Weights of a small GPT-style language model, trained from scratch on English Wikipedia: value embeddings.
Each number is 128 + 32 x the weight over its row's rms, rounded and kept within 0 to 255. Layers, rows and columns count from 0. Numbers have three digits each. The size before them is the row's rms in percent of the matrix's.

# o: layer 10 attention output (transposed), 192x96, rms 0.12, rows 19-31,50-63,82-95,114-127,146-159,178-191, columns 0-95
# v: layer 10 attention value, 32x96, rms 0.175, rows 19-31, columns 0-95
# up: layer 10 MLP up, 384x96, rms 0.258, rows 0-20, columns 0-95
# down: layer 10 MLP down (transposed), 384x96, rms 0.0812, rows 0-20, columns 0-95
o50 107:131125083069178131113143119146100153139190135099127164163065163109177152162121166143086151135039163128136124102086137145122118170047098077108127130152136104129209123134163165121119098079114107166160103094142119167122142126104140125076173158157126141123114146150131142118159134084142227127
o82 107:153133085050201125140176155126102132152147121107124172115075166084180146156115200146086156155076142099137131117093121148096172153061108089161164093144111043107150090163146154089116144101116111137154116158098146130115153148118105142086153109197120165148114147138149169147159151109177165124
o114 109:111110077108185119132144144180133167185167165142125145095079151115209118141121182173102174147073163122152153079119145140129131145079093097151080097134131099155191088177157140150143107114098137141191080092136153144090130126117128131054136125187151144094097089146155166137104137131165181130
o146 109:106126057112137161146164089173163114100145107104121126137094201086100152135126149154086114155072161128138164086088142165093168117062122081138121123131123097097168091176121138061213087112135114146161116139060123128162126163087135126051140118168128152154097109122137120160147165172128158161
o178 111:125096102094194132101181129129134109125149091130108163152044141138163149159126192200076162116064156108107177127088156126117099158059102106172088138156150152113209113153165107102178126128095114135184105104112129154091142140118122109115139104134174096111130117190122136146146123114111197112
v19 090:166139134081107165200054106158128150145158092138073172129095110158125077197109144136155121089130108127105125097120118084110118100107163146057139136109131141133097088120073165128142140123133080194123139072158130117154112103158102094116126154103120167132161136108116171108048173146059190125
o19 096:115105123128131132124099155113155120145094167128135123175146127089164144108113099091165142146051131077155192151168133164083147121125127156148115160137061194150115101112124094152169140120096174157170049162070121132089128172119132111159159139133108032180103162152135165137120140200145106101
o51 089:116101146128095134131046128096191156138090146094147084164148089091126130078107091120144146158085157132122178145163125121063147075144135104119082090133125118126140087184122140124151130133133179157142090149061133142095101156134146117123149096127144062156106090177142197124162099176172059179
o83 090:110130117126092145082066108117195162114090141108176097199150097080141155101092100117151140111062136108144205164175101141105162072134124088113108138131139136111148108152155116118153087106121162136133067126072127133109101180101145134146176090150160062154124133171127177138145132204115104172
o115 086:123053129103094152110068138090158144126130123083134114190169079114137143109115110110166139142084155131155175143146124129069140098134128143114098125128139148102158103167117119114179122143108159180133051136047114141123129172161131116123176108091137048178122134188167168136128136187160090194
o147 098:117108154118155129143047160107172163154064122090121087175157115106165115057115111114116139166037131097143207177157149174112156121150101114119117140123111156141099106116144120138118111087115160147137066124072104141077114171121168124166130115154133051156132145177144165123157138191146121149
o179 098:100081136120120142130047120125140110145103153100113064192147099083128121085084085124146137182052151077155139133210130156044137057125118142120134130134110147158111116129129141130118124129149187158090077155099105131110089140104150113141169122108092059161101115148150170131103123174153087140
v20 101:104064107111094172122099149099116136153064153141140155082115158136130153127145089100123096108126164110155083080140108160174086146105141128101105127181075151173094146088101158087082108094113145163071084105108091079139157132177116084080122064097146092158089144131160057137166093116095118088
o20 098:097185124134162114135188134091102147145107146135142105160159139146081129136089121092110081090169102148066133077095111111130114135122165183127118114145112168130154109074091117106083141126176137162178065081077131145125113111096116166225119128116117125054121181084149132081103072111100097122
o52 093:109164206155154121090143101140123154156123165084116137162156146144071121116079081098110115130106109165106110116139132155182140181188145150126121128084122165120129151062085070131099125115141095131151052131094126172109096159120165156208112142125129152070128146091113078137115068155149185168
o84 093:114158180151179100124135100145105158162145154156133118159147161132101142117091095113101103104078109145054133125119150150134122185141130147115091131095130192120152162052075080123091130096178141166195083082094156171133080093116173129203130151103122088091134123110141085121082063129131150144
o116 092:095179192151141122149143112133098149137122169088139117169158155132078133111080136069090092113103135184083137119104130134148143136139136140139117119075116173109148155070094070105095138104180100156135092080064128153131083147072151152232114122125124122115139156068102081133098075152101134164
o148 101:108151202115182099130157124094097205114160160115124141171120156135119129155092122090104135082154144147107100107126092089158108183150132180153107092099117183138168144078092091130060157118161177152163077091105126216110134113155152129193109125131141132068133164095140097090118092138110128150
o180 093:093204164153152096127156130121100148139129152096139124161134154128069119105097098069134079100115119194087107111095117116142133157148154150112098102099119157108140151084072096098069130073156119151163074101077134167153088168138157182198116148144122170071123171072105100116137072129163121147
v21 084:127135091123128088150104111173178143146162134171103083084163127161125171088101128152071058050089134087106154125159147175136105127107088074175117133190116089081148111131085146163167119098097140208186197145108117096152124128110134130128109103129188138119127147101144100105103159161105130100
o21 100:090117164187152046165109129047135165157149154112129096104143079193112142171071119096124143145156133205097151108102102130137037152150072136135129156141158151122109177081135157112143155119161083105124103122121126128139094122105183070106119107127139175123102138142070111116131179137143102152
o53 082:114144145167098055112119168071142176158129145096143132093168106126121126171102149146111121108126156142061175112137017176119089148136101168166125184130183196138127192102159157087099133110096122146139112144137134139113137087090143149139166135103066118123139122118102167073093153159090126161
o85 075:100144117154070061144111178074111206174081166115133143093176133217111092142099154137108138154158133140089169160128076144141066131160080169146123167154147137110122170067153136107109109141092136106105135167110124122118131096067166128120152112052079159116134127109103117115115175120110117162
o117 082:112132150179113034125127173083162194181166124105147134129158076181152161161102131090129105122170169159094129135109058137163059121134079181159125179151170174093134160107140135113092112121091107150107147127134165109113142122076130133151139093082087149096136148130105148077087182144127130117
o149 085:100165114158153040142103132071124159164134189087166138087151071189134129175068138122107084159124157146093232125115088126144084131128126147146135142139145148135127213103168126124121130120106092113159133154106153152114085105093176101119158120133083156125104141112052113100100164147138124132
o181 083:062117114177112070122104128048143175151134128093126133100128062172105146153062119129129123129174148155057186124141066149133042146152068155142129171194160172128146208079134152103116144118134117156149116147106142119103139109129147109097145126117088140129109123118081136084135129164134112143
v22 090:140140120093124158128110159195106149139183105110134131108150210108154146122056157116157192103142051125063147115109129124139091107130119113131152087084188104140155148129086114030170138138107148165186133162124113135080137134090149105151176156165121048117127136133162116113107125149088120134
o22 094:100146157149150105142173099083143070096111138138122160196045048102121120124145139118097142069108117081151110183164172146056101079103133122146105149104158168139151140128162092149123056125107140143104167131119129140147095108150156095082161093115145064150123110160096137068078153140142112161
o54 094:090155117138187151119131160125156100110162134167161151165080057142093136179086123125119176094171135153157139111122093169088171116117129132114159158193109151127139091098143154132117080108179141154086137092108089116137150153142116095160194172154188036141129191123104117106072116140099156094
o86 088:122138136170210161175137130072137093108093130113123161118061057146098105197100121112109173134150124111162096147145126170058171103122133171140124142182106108122139079138146155146127073148141154165075116147087099057149121115121136071150162111140133081131146184137140138097055107151118131112
o118 098:091124140175158127121116153114170086144129133167148156161070045134120127144096126100134185122163149100181157132150142135100154086124114181134108138185127127170153097131154138181111070139108158139070123092106111115123131123149109063128173118178168048090100159109146144086028146133146124111
o150 102:066183129158166123118143099117184093103103106127106183163070048108074163152086127139125125108144142101169145118186134127065165086088144121144120128152117122155139101119142131158124078137159153149084141126092109093152099120168127085106201126121140100142106137132058083091051151166088146123
o182 085:079163126129160134119160162103144075102131115142141149184050052155087133129113134137093157083171108106162166131133146131097139107124126152137092161172154151150166094108176153168123037168139127144125146071101098119152127131146135089134167131160191051132141156132091081096062126118100155104
v23 105:114129177152122203090161064098163112137161132100158156142082118086135113110129162144109100158154137120161125123137144169129203094135117186097156104136157122119131107074152106098096130161090159131110200112117132104070059170178118119179112127102134178158169177098113179123046120112138143125
o23 103:144097134115161124191164121134121078139130178121119127111115193190127193076129106131138125148122213078084132170160146165169083139122078098155149154104134148149085165095091135096108152113159139179129131216167112105103101150113192085114080085119142101167092130144113133147119100148130172131
o55 109:138106104085112184164122132137128111118124143152146083152162133151142186148103161077090107108083183069078117124124117148080104107143131108163137158093096106174140133098103176122092128070167176150177141177163165121152115164062206137114138105107078052147096148157105152168119138126147170093
o87 109:152098079111105169117147117097146138161110139158125070168192167159160206111129170109097104119132208097115122139115127155154132111166062086165182132073122109147116111142103182127098141114148178161121175199152136094114085144107142122137109090139068070142130147173110155155158112105144160085
o119 103:189095128096142154124156121104116134160094147174152094135161144152145174134126140111129112087139201047092105141134150151124117141142101116122111156104112124178155129115097179123098134116125188176182132221155175091126146151082160140115102096096072052162094120178120123164085124121180168113
o151 120:133139067105107151186164100120136118175121170141123070108183156172142158083106113114110140128109192074115164130121132180107116088149113103140208163103118116141107114118070208077122100082180131137149123161125136115188089165115195098138119123128122093179125135126098126165175120142127185149
o183 104:170080137087163182182156121136123076109127141128137076132142152177110171142094140111085108128100195074101121083143135144147103108114117097180152165123154140150164152095129178093108152111136128187136110211168146080130118102096193055123120098117090061143115141152101149161138125151157175107
v24 100:134143121087083150143118187131120154110094105107118134071164141137116078105127146117227176108101088128097140097113135092111108168102114173075108080110141169099101098174154126138134107128178198078113182144136112159132111201144187145180100130113113124137057077135121093151150096124104109157
o24 114:104119152106180045168164103079085080112128079156105168136120184097127165128139132108131121145111120150152072177186155105164091149127135134130101152094116113098131083131211099125126199177168157131095089158110121148195092124131139109113165136100132132141102109190090146131116114125163058149
o56 084:086149107110139095174149106113129066094151134147116164158135164082149152177155120132126071185096062115101061146130124139154171123112139134090075154128131104124114068165211162108108137129144123141101125155116086146149072106123087102149143145127130115151055175114083123146200072132123074102
o88 100:094101107105175091175161116071070099067137090147107190139153187103174198154159137107114065151121059141114090174157138141151170117109166167141105142163138090086115060152184147093087146143128142130117113175102092124143116107115082105138140113123099124166101141153094107143143097135169086116
o120 095:119103135135161059155152087081116082103148124204095199137144155070149152120159156115119085164168103137123112142183117116216155127102131178137084174146149095136129047146204111130107154128099162117099113143110125152154103131107124075110136145137086122122089131150119109148088110120174063135
o152 095:050148137110183042155138113080106130082142076107113125151125183113105178086136105099113088195079101114158115162164110186149095107126167159100076139124135091132143066163205120128106176131171158134111109114100110139166072102116086098147153139118137142150114084127100101135156098130136101128
o184 090:117117116137162105177152104091105074077112097124118140193110177082107169140133113142084087154125088117142100152179124096162145135117134150127065133111131094088134086175225123126111157157177146145098116131091134149193054123118120086181131151165128127150096139128081120124163075102146058128
v25 094:100178116105090144130101084098119160101119139119099147051135064152144103129154090076056076170096183156102084104110127077137106092125123125125080103116122088160073052122125108140107115133149156082112134090124157157138150167154097118110105134090111125130141082167118108186196114097188114105
o25 112:193133116111127094081117102082154154130111145067206133119181144099072121074130107111156132142155098139109095073141087160142143163159130133112090121163144124110133067153117139090103128082060089131102114137167136129169162075123120226116143114154056158132125152139148154191164138100128125141
o57 102:185121138163128122106152112106171108137145118103201183104118181113086121078155195127199134118125147150104115150191118127165140055089122115134126085104139133071136129108135120097130188125085074131118103155188139130140164052162096122147118093087135174127122140109104167167134114137156054142
o89 095:155095164170165100102172123133180114150141141146164183084110142095056117103167159160160152148113143154102103078195128070164099114080153084122122118140157175124124128063107128122097175073086091167096081111186122151136152067145141159142139133124111129150118141140135206187116110137136108154
o121 099:154123120156138146136164127138167100144124126093196143118149178076080131057151148169169132137096133170091141084206116144137154091109124104141151095097162154086106107076144152100093160124117057146116125114180113113158164072082146169175121089132084158163124160123119164214167115130144102112
o153 114:170085180118153062093115119066165128119122213108157180087094151093121133105173123146185150121154126169135081154147106083145113174152109120110135094162123167109125132110118104111147206115090119116120114136184146160151140045135114182144130120166123154116126097170126161174160082123179100159
o185 099:198163134146097083072125137131163126130136129069189170118149176081104129061155137091214149101113141138088091152146115141141140111119120115121122089100135125100136133110105108060104168093102066109141105144161142171172156104157125212099118109121106159107126158116128177175177118116146091183
v26 099:160117132117150165115135102111106065110116148167177114151100131094127116089142145109104095178121121104193124070144199126195132127110151131086133170178132090111151099167176138178136205117128079171082082123130178169131118170144141130137127136186168141148172163140111179166143085174131168101
o26 106:145078144116132165151152142129135075133118112155131170129128144199049124169151182175163095172102108100130158138109063058114088098090111079208174106123134152125066110063072153105158182169111158136146074112131129145127098146119126135140114107101136150122130075129138171142128104133108087106
o58 099:152091090105121143132121142172133132118125074164144118162158156099078136097150147116126141166146125092097147106120035164116034148078138115166131077136135200158118089130074151075145164133098103142198128108169169136114146103141139127132123168135157082143166080159132173116193092143088102143
o90 096:150137105087095154119124129159140157094066050152163119190144137079097108120170186110146176164156106112118129124108107139117102146089167155156205069155155133126097127133069147128138134121059159086191118132149166145097108148143128173130098142176168089152143096075154156147191124130087101139
o122 099:152093076066116163142178135158145143108142071148155126163148156111100124130159156142166115144178141107133132154098059164105051124093131148176163049117124168127097109113085173110138158151082166119183097129167154151076143146150156112129120146151150071114138101132141146094234115128148119127
o154 100:156100117126108193107123161179118096136096105131145133155141138121048085117170158104145091185131130131122128131117114168165088108065141090172222123111156129102082090119089144077151108123096171119185110133159111101095054139114168114092128145137165113150113077076111176172124104143078124104
o186 109:164069137117135160138143141140147117133109101196103166131130133145055129136162189142114128185160122117126128105113026123140069134090132114182162100165115165171100069099064180107181178168115126147156115127157133130061136129142120101144134160093141117146162098147123153125179102135074081122
v27 105:190112132114145169087174162086109139068085101114158116124086099136139166116132168093135182129101113122145086190151113170159160117140112112144175112098102165130083174152175173133229121192091174078152144149096116139143176137146126097107146193128121146118136135148186121097108125122106174137
o27 133:115148129107146090144093107140099105131150122219131101107089156127167145155132142170108176194135131136169105125207165138164124086151124082181193128095111090049107148098109081140180179169136114088098110105152132160121102141114155106121141098110175077156157081102141124132079120091178124115
o59 122:148180103130075174145101098149097134137131131165086101133087120109162115119107089137113068187132075089126150073086121146116127157154119112090120174181178138088115134086147068135179092097106135126158115155186094142158101118144198192208146161149179127122126131149147114148132086112088150093
o91 132:148151070083070140145108087085074173125151116141098123137149162158189132088125191175108077166158127126143108139142138183140180147188102172123164112167155058067091103129140100117151124161086106105164140177149110131115127092140152128152110135138175146144176150163105076126113108097167124068
o123 125:162156107147103120118115113116086145142183134183108156107121103130187112111105146175111126190166124115160128107135124118164119141158082160110169144208128069092128112097138054122141168123038137085155118154126154185107143116120162151155109108144204123095179132182146088116076106093179141112
o155 132:145188039123126111141120070121093134136142079173143090127141159169105108110117087159105126161129116069172181109138135208109126083174139129128130107142197078057116120106131131103168069096175088102132130116137116168113112102142173136142115132122176097172169139099104070133100142096101148101
o187 118:152114089142121170162121078131099125143116113185074086131038126171175135131125126193084098167140111117173151068151158123177138132144111090168163141190121118059128138091158092116190138126117139115152146120133133113095119109113197119185156131137181104159142099136118134138107071097097145066
v28 095:141135117127134150153128098138159127111063130198155086183106118149078153126160153109126107133148100108173117134138140129109146135116164131102017104113146040176156122116147112192117116147078112143120084132171147103128112107103103193136108146095120106153126153139095142135104129150127093005
o28 086:115162102108125164203091143156156186119150193086149090116152166141091111176114155185094143161090130166111140122079141103153157177135144137125122115162126096154125175154072142146164163105175121075173093113149138081106092127175126114156066115178101180225114110117136133130121125158108128127
o60 089:134180064054102134106092133136120139073120116135117115132109160128128130160101180204083180106124129184051137157095152111134100131123178112114160101151121126135169161178122137111112141122135161120155108115139172107062119107167105068132073089187076143178133130119144191093146125132084089126
o92 094:153168086096115128101051081139139191111105147146146125142142123099173130155109168167103190108116165200096137126072118075136095153145169109145165130143158135141130134155122144115124118089146172121159118126113157098076082149171090107164081118217103146207111147106147155109136168120090090171
o124 087:152185095050126165118121122146127150087144141126137104134144141159148157182121157198082165105108113168107151135082151093124079140133152108122167096147161116156163155154109136100138117133160167101189100133116180084046091152179139084150087131190074149198165124129149165096153139112104094125
o156 092:144197148081118135153099145145114140111104152098132123150134114139135110150110178189098176149123143179075149131073150098173141136125143077121181129160093136178126180151088140131103149127162135143166108120171187054086081119141102098152061083159117144203104124116144171089140110147071084141
o188 084:163185117070099145133089127165143144090151166099097082104163157149086106204124171197092148135102121164096128126109131118130110123128176079107175120152109113151145161161104137127133168112155142092139104110161181090046125112147118074147083107166078167208148134150144157100134135148097072133
v29 091:168101120177120116134099171128149090051109153102145151112124166172122136142163139129079165138118051113104113127124064133136183144134147132159165144073129113132154151142099184150113127075161188095052157146113117101146056135144118103127057071145115126105177134152114107054152099117152113148
o29 094:052088100124160145113107072105083190125086125130171128129099181081156125139183124127149121132151163140154084146197122156199075084156129133139109129133104092091132112157121111190116133098188095113151170125094142126060144116110111162091161151156109074120137128096185117099159106064120120124
o61 080:129091124129113179104152067090022120145065138109156121120126188097152113111176173122164054094120155131152068174140127104157092117176136163152133130113108167091109108088170090222133168121131111137150120123123070136073145138086153148126170166150105107087126129134157135101127122122110141118
o93 088:118063141116131165122106049108054164167110160117136123124115182108171113107169176132155092118141160163136064133153151129170105105183138147130126113089118153121121134119191144208126207130122073140123136128126082145044145102113103125075148159098124081077115090146158126113105116108124133110
o125 085:149103106136129131114135041081037147124057161114153141147113142065166117138163162123150067090120127137108093178170142121180089123161143118119123153140083139095102135116162089191089156116158107134196192142120103132060124097073122159118138156129120096116132113155134140086126079090112123104
o157 092:140078149105135141108161084075042183139103074122209137126114154111152099103178149131157158072148165100150075157120092140162099104181138150138074091111129103133149130106153154196131118097136083148132124127113124175058155101114115180103116154140132081093135119102174085092146158089117139102
o189 086:110095102134119193131133075110056152150066133116161127098125196083150099145192152096155079099145151146154093174166145146174083090135131153168145149112116118055122086119153085202133127095174114125146168116147112091051143119106160155129168148153101106144164131094151127075125110123106133103
v30 097:188113116134105143135115071045075073082118113170104088117125125162129134130153126134144126141138089117172110154099097116124130147087155085109131126167146156181107151130131176142148091156148112046169068154155156086108101137143158182078135115070076079066126109143116154154156083107120158083
o30 106:160120083128097122155161136109118152155155067188129098164075098139129137123176141127177115120109134135174116107156115097139098102116120188129121135123191102152103099130102093164124139177195124100165065085088159114094186110151131211188125087110138126164114146089133163123128106064101059132
o62 085:144154108093108116159177120133100188180177101221136103160054116140085119138147168138195112155130121161140088159138156122168111104123119144094130108093124085141159083138079101163145150155155124082179099079123139136110153102187153121155126122150149108152101135075105165135091086075125076181
o94 096:164165126114150111160155110160112190173177118210128145120086090131132153176127146134178096141090141138139108132146126099134097101118126166135106122099149085134152091129119107160166127161136129117144088099091181141040164068209161141191139127137114133169093149060123170137069080124113112161
o126 085:131147119100127151180173149144105167161132103189129098145087100134142126138132180135136115186105124149123131103151117121148116107104105143138116125082165066150166100121096096172134128195176078100152063068109164110070142056152155149178123112139124141168082121051105168146083092079125082135
o158 103:164110140098096096147137111119119186159164108211115110145055132148130132136168169123196110142127140136143073110090111118154087135147115177117100112151148083201132091157109107138141148170147127135171081085081155156116153080183153158188125117153123114155089136089138153149127080086129059183
o190 087:134160147094084121142189136117126164168178080198141091140083096122088110109151140114188135146145116144145082107124129098151091100141102179116123144085174101144129106131090098114129151174199101055132048090101146131131140115151144190186097117152131106149100136080116141115116109071122067168
v31 096:151118153120056171129139099130078142130110152069147143097147169145140126139188141111186097199155139108173107152105109111178103084129124103121116158143143149085181120127039108166117113197133130112113110109093098161134069085124126147096107094071111064119129147080145137129068132140137184094
o31 102:130114119139091132154169141127170098150122150134151095113155173121158197078085136085154154135142091141127129123077149101115088114141138120185169130203147126138092145111088135111141109165141107113136069087159166132082103118107062117083122112120097160137029173133102149137094077038141086136
o63 091:193132100151117137127141054169167144153108158188137103148151160155129176043121129109161149128150113080137139122090107155150144100182183112110124073148177138160094127134048072080178097159160110134163136146120141093091108122122147130145125150139158214151080180134141111111095095143124115143
o95 099:163064115122092121151130061144151130158139149171168101162145165124132166034169137124158172109118098141124116134087152131134137133172141168133087088159184173161110155098107107098178145155140159136189133129134159086082112076109135082115123156118150164156053137137121105087069102080145074127
o127 102:206113098128080112143157065128143105113095143153146120212130207111120215036147138107176167113139109120128121150061102090132140108158144132131151111178164137142093164119098110082156133140138119122137160122105140127090122138123118105165091149123138173155081192125111117086109096089165090142
o159 098:185097159133151124100195137115134148164136113142169106152125126134161173054116128077149198121114145087120106128136123140165093120141115120173118089160163111156131139121103095139086101130181152117206086099191158148064116092125138078085124126127163150114077167160094138055099089064127105131
o191 098:188123114158065154144144084148162135130130137161138102140165169160107190076107136068152132141153087090159116109099111108142172085150127099153152100160162066165095122154067125112146068140172126123118126110109140090077084121159147116104126132128120220166072191110129102094112110105142077165
up0 081:164149138127141062104112121147147085106139069144176114136148108081117139121064180059154070164154083144073089161098154157161102119134127097118154106160096173131134198132198134153134151146136099065097127140124149118129153078150098058105171137105069120133128161109079153113128115084111152150
down0 082:103130167120118143131147133104154069153146115129158098147155152145114167158125138066129041197145164108095111137078144131133113168092090100196147159168081161153118102085184109134105125130146112107125142110072121165086142102124127105160143120125067148121100162035162145117122075103067093167
up1 095:135118173141124151086156116171100167144109091172125194106123110140116128093079123183124067124151076114154094187139158118159181106166175154031084145178160162103106159104124155153182125067082117126102107141127165076114127086144081125155105128105124101136156093162154116114112105102129182123
down1 101:164067124106027155135144090132133099124139107134144159156104157101150171097128086154131139143128132172145122126167157135112093075148144100105080175110136097109126125110103135101122123146093102139100109140131134138047094139136114152143089123061061115093125122118160071093158140194122233075
up2 109:113164122102148168043162150118117107066129166133142144102147161127092139180137111092101126092172138171146131180140100110153174049188194129097118158176115169173106203117099080113181143116132146121126144116114088103144121119163079159107160141146100182139174155106135108139121131134136189156
down2 106:058144146114137137025189165107152115151099155115145102094102124148127113093120082125080093092174160076117116139097138111135165078183193129090104115137129153170088101071174123115154130106131116160111168133109136098119093178140146144128133100135160198137090144174163096149146117104117159197
up3 104:140168101151130137113112145163135085154130137160130161174129120144123131080149087098090055065138072143087139144062133047142116137096122144200116114082130149139114109128160199082101154123113105167170153100132130159138138101119099120114144135120143169101168091143094136128078044072146102189
down3 090:157165129199130124124133200147104137149118073111115134139127093084121089112105101115072112114127124166100050169157141101187116153191114139124140128077175123112117150118105109136126134064134084137161066071083143147110088131089082163109123146062095108100150157114125163128068080117114179154
up4 092:071083139081171162090095168150109133040148147209065186147168156141111175110168123089123128088118134083116155108080096116091104147117112117132034113095141115087135166125116144156138090137143139143133152164124126137136107144079132141118149077128105082133143147109098091116144091184068133144
down4 083:074164128082135111079103134113122129114093159136182206133110127124094090149104092178148111153160086103096124119130152203062141125101086162046134117094123139106168150153143179144115128159148138149164190127114169094090075128105155139131116155141043098178117104168094161134084130116136128132
up5 129:155113135127077133133106089118131122094099097137145078114133155124080159084178134180162091099131084114120126070104115105142135141105130121117096104136149040123146173091144139152114126172073115161138165141136135095139080067111066083121081099138158177104164117191083148137078178103163146052
down5 132:058104063115143159125099083073134156128114138146144091162141148130153113133145077128116116123147114161160155121130178078108134139131133131122064174140129080129160211146122147153112090131098144147150117074107129195111088148089107156152148101177143186113103142168162170169084219095130090091
up6 140:125188157139117186075155122125108132166143165114089205131114140189064200116174184110169202115102183123105132106141190106105171088078140106141146102157100114149144170115106151101100110111160111158102152143124142167134146110184116133135085140133140097089147153091139104114129105092187115159
down6 145:129151182131162170091120112104103091135167177082095183102099096136140140103162153081090187157112160148180159164130190101085165101121093093119158175152097138096158132130129099205152144119148143110107104069124144131146117179127134137124062179180152078132152137110092140093102101067147124169
up7 147:142152186177131123188134134125141148155189141130116059114138123156089160138126119178104035160094113116082125092109107163149157151071170136131140102147082094132132152101114154107127153157082156086099169168092105125153077148154062202148095098068118125104168152135135135108089123136154166165
down7 127:079105121153145109120151116153171110161154146121064074107112091164164081099137137165109180155118107141050117172075182127126159151120122090145113169135152109114141193121107148105134089112102093112167103099049060142126129134066070146170128104130164106111115150109162144173161109140102058146
up8 120:148132146138135068065202135132184107144118104140086172173147155147114172131080197120161137093135160110126190122152060099139153112113103125135094144106194101148119119131132116116142136062051189147072066103164151124113114142127067111153105125103176121136131122158083165104137103099144125137
down8 124:138125127136148105085150124131172094113094132141129163164123149091144161161115174124128079116142211094171158133158099042096176066112080188116126129123162117170135096138115107172134097109083198147095122115140082122114095144059130090063090137088114142169114110106059129089106126137136125157
up9 066:167156126114182118071115095132085138080131105087139115126078188065115158137128175134120133133075113167141151119137092070151189140160055156132125093123195125150097117128180128086117084124138130124095157127150206099155120070140142178104155183083127086085157121144140137138115163098150165148
down9 063:128139166111157113146123072097122129120145135075139115049056170143156120110103165102160145155078183166179122135152126100127170093147068138146108116148150144154141165140174122093156081152161087091145157161136114086084151095108132165108161087111113124109146194159178131166125219121105117080
up10 089:119152095096129120105149128116160124091188146114202081127140080183050124154099103076155124137133115135165176156132125123185144080110109107163147105120106176138141109116115149138150159101129169193184133108169112108127128122135140085064103113164157153155216176124087131134100104209124115113
down10 088:137174073095093173152119162189160171126151153067111127161138098174178123166098158126104151081089105146155194084150136106085131160116141145188151202135150101147197132167095163152136114169135133181133160138103106134095154128097129101134185152153179108159118140080097147138158124110088154100
up11 107:110123128136065169108157103123144115128118083118142140122120155104078134205106116108173113067087053103080182122132144137184132086105184117141197101100108137123148150118178142161121112108173154133123169170126142089141130124106117124189120140162098067060130066102131092094164071161124138141
down11 102:098124167116102080160133121039115153085115101137101065135196129110169114143090115126131092119135095130085130112155132158186111089172134129167121143063095135131169142155153187130110122114123110104074163128084149088140104142135141127214142106144102139053139086103154120111131060092109170083
up12 099:175141108104083133126188144119159167108113160128079153184098134117073140196160061086146087110102128171111097078179086111159111111134112080121139145146086090084137117080146136120072163127172093117097131107167138106142090131150145171088091125128156148130181122104131115187072150153128094194
down12 082:156135147124157099191137082110168159115136162102044145090130140151154171183105090135098117119095158157112121120128060198147125123115098079163125058086089089112092095147131130138191135162054104188120122127115136128093133140127070147114149163130114122091077129081097166129154156117119119075
up13 141:129120152116186148091169151142092089170097117120123127084078145074133138156107071128151096143106133097156137143077145133188099133081088145088210068164152141145153093093124105140135093101118125112168141171132193139167134110074101144090180108116114176081096101119074123117061102139124110175
down13 138:128133170063189124125181178094120075163111180122139117102103164111182092112104079109141060143127133089106164111136151126147125183139082095132144093099161143133186110123113095177061097104158172115108134152127136117096124102009135133138145105103117164138108147088111122142111142122086133079
up14 108:086132094159056089124155089182126133089166144150116138098102073097078151150130128084114120126083141121194126144123099087123160119168131129075134147098073157192063135130130136135129081157102166081182136116118132131157084135048108140155084127134119132160131122146090163041105146163114162148
down14 116:093074147123083067097148074170080117103213147142148099110096095079116129168154099070070139129118174138221120172103107147115107134130118104122132170128148155168113139123125160120103117100112111156185143151108156179138135185112124109134074121115148168151096103112161122078090149176125182149
up15 107:135103116103088140139135119128180108108101116130116143098096123164082140181109117145166179122090122166158121145208128172114148104109096130080118156112160149122124175052164099205174123090129087180116094066168120154154136101120141146143185129157191161190192094167124141152111118100121107161
down15 118:160115150120136192122108141109143145128133156143145110121119112141142116187110176151164163133075135100120177142158075193093149113127037110144123181111116163135131153084176101167189120100157075137103147081155158118114133106143179143164172090136188092185132125082184133061136149128105122169
up16 109:123118155125133147092093196124164139088145103123122093126148082066104086143133114143107156081136179085131069082099112124182163105149119117175181129190101147165140195098112104075116135162153145078128097054147157092160180072153119141148159105115057116145167149124099122109154128106122121167
down16 123:140140102121126057114128149126142118116154107107139138113127081042160165134077095183143159107137126123107086119121090150151202116102085119157122130105100132224123103088165129111142107133127140052133144114153109111147180101154114147138161077090089125145147160124094180231155131095114089152
up17 076:178121126074090169122118098171168098109076048141144126116121121085148126146163109125145094053103157078130162150127069163092139124169148120141165100160125108049087095080151108148096153185132139108113136145102154131107131175120160189071126173114155085120142160145134164159166155133150176100
down17 076:115192129128157082144128142115110103117075121125147121098095110172097120143104180130092077155084110195146131175113134157181091092099130154134060119168085225141188092126098113100136170156171076131113112146145161144149173131129140099146137163113082087106185110139077116153138126110182100151
up18 055:164137155142188117176148177076124139090115166106113150153151096118133130090079133088121088099052115101110083147130157116085079106139141115116118117113080133156149154121176079164153113114182171173149156170159113113093155186156088159120156076091196115126103125044111143123076137134149138095
down18 053:143100090129109099118087142162114081203118141156105131044129152163154143148155148131110143160090088100158120122064096135107170092118147073169148136141149101100069174061201136089101163124105129137120082083083169104150118119119147087080075139126091129132140141138155103140167128186117181112
up19 092:170127104137097176098120117147165216073094063059136157151109147105155103136083166087106132166135111107186137118138105113119130171095203190080098095163157107116090165170100134152116172088152115158131138150161151151160107131205131075094132099128109117127137114103139177147148101117159125146
down19 095:123115125137069163059142112099096155103179121086173138129132167132186119089098139126129157166129111113155117092149130116125126166089128131224136145086176059121155132060114095124133070137143134124112135103112123148043126085082151104159109122101171147087102123147201110186114117169120092116
up20 059:112091106145102106196077194096149186144095191091091066109128125144140142138171167122142180112124122119120121115102124097141139125129118158167130165147115168114159127121100170156146086113119096122187133163135112168102191210083191153133139092158155112146101213118122086132086104107131139090
down20 058:117165139144118125075140049161154054119137053205133171155127121117119180119119132148122093114173131125077084126138128172151103131149115125132122103137096143117075160120121099111104203151145150143124094147179176072185102101129067118117121087140080142089157054117082146146127121104099110144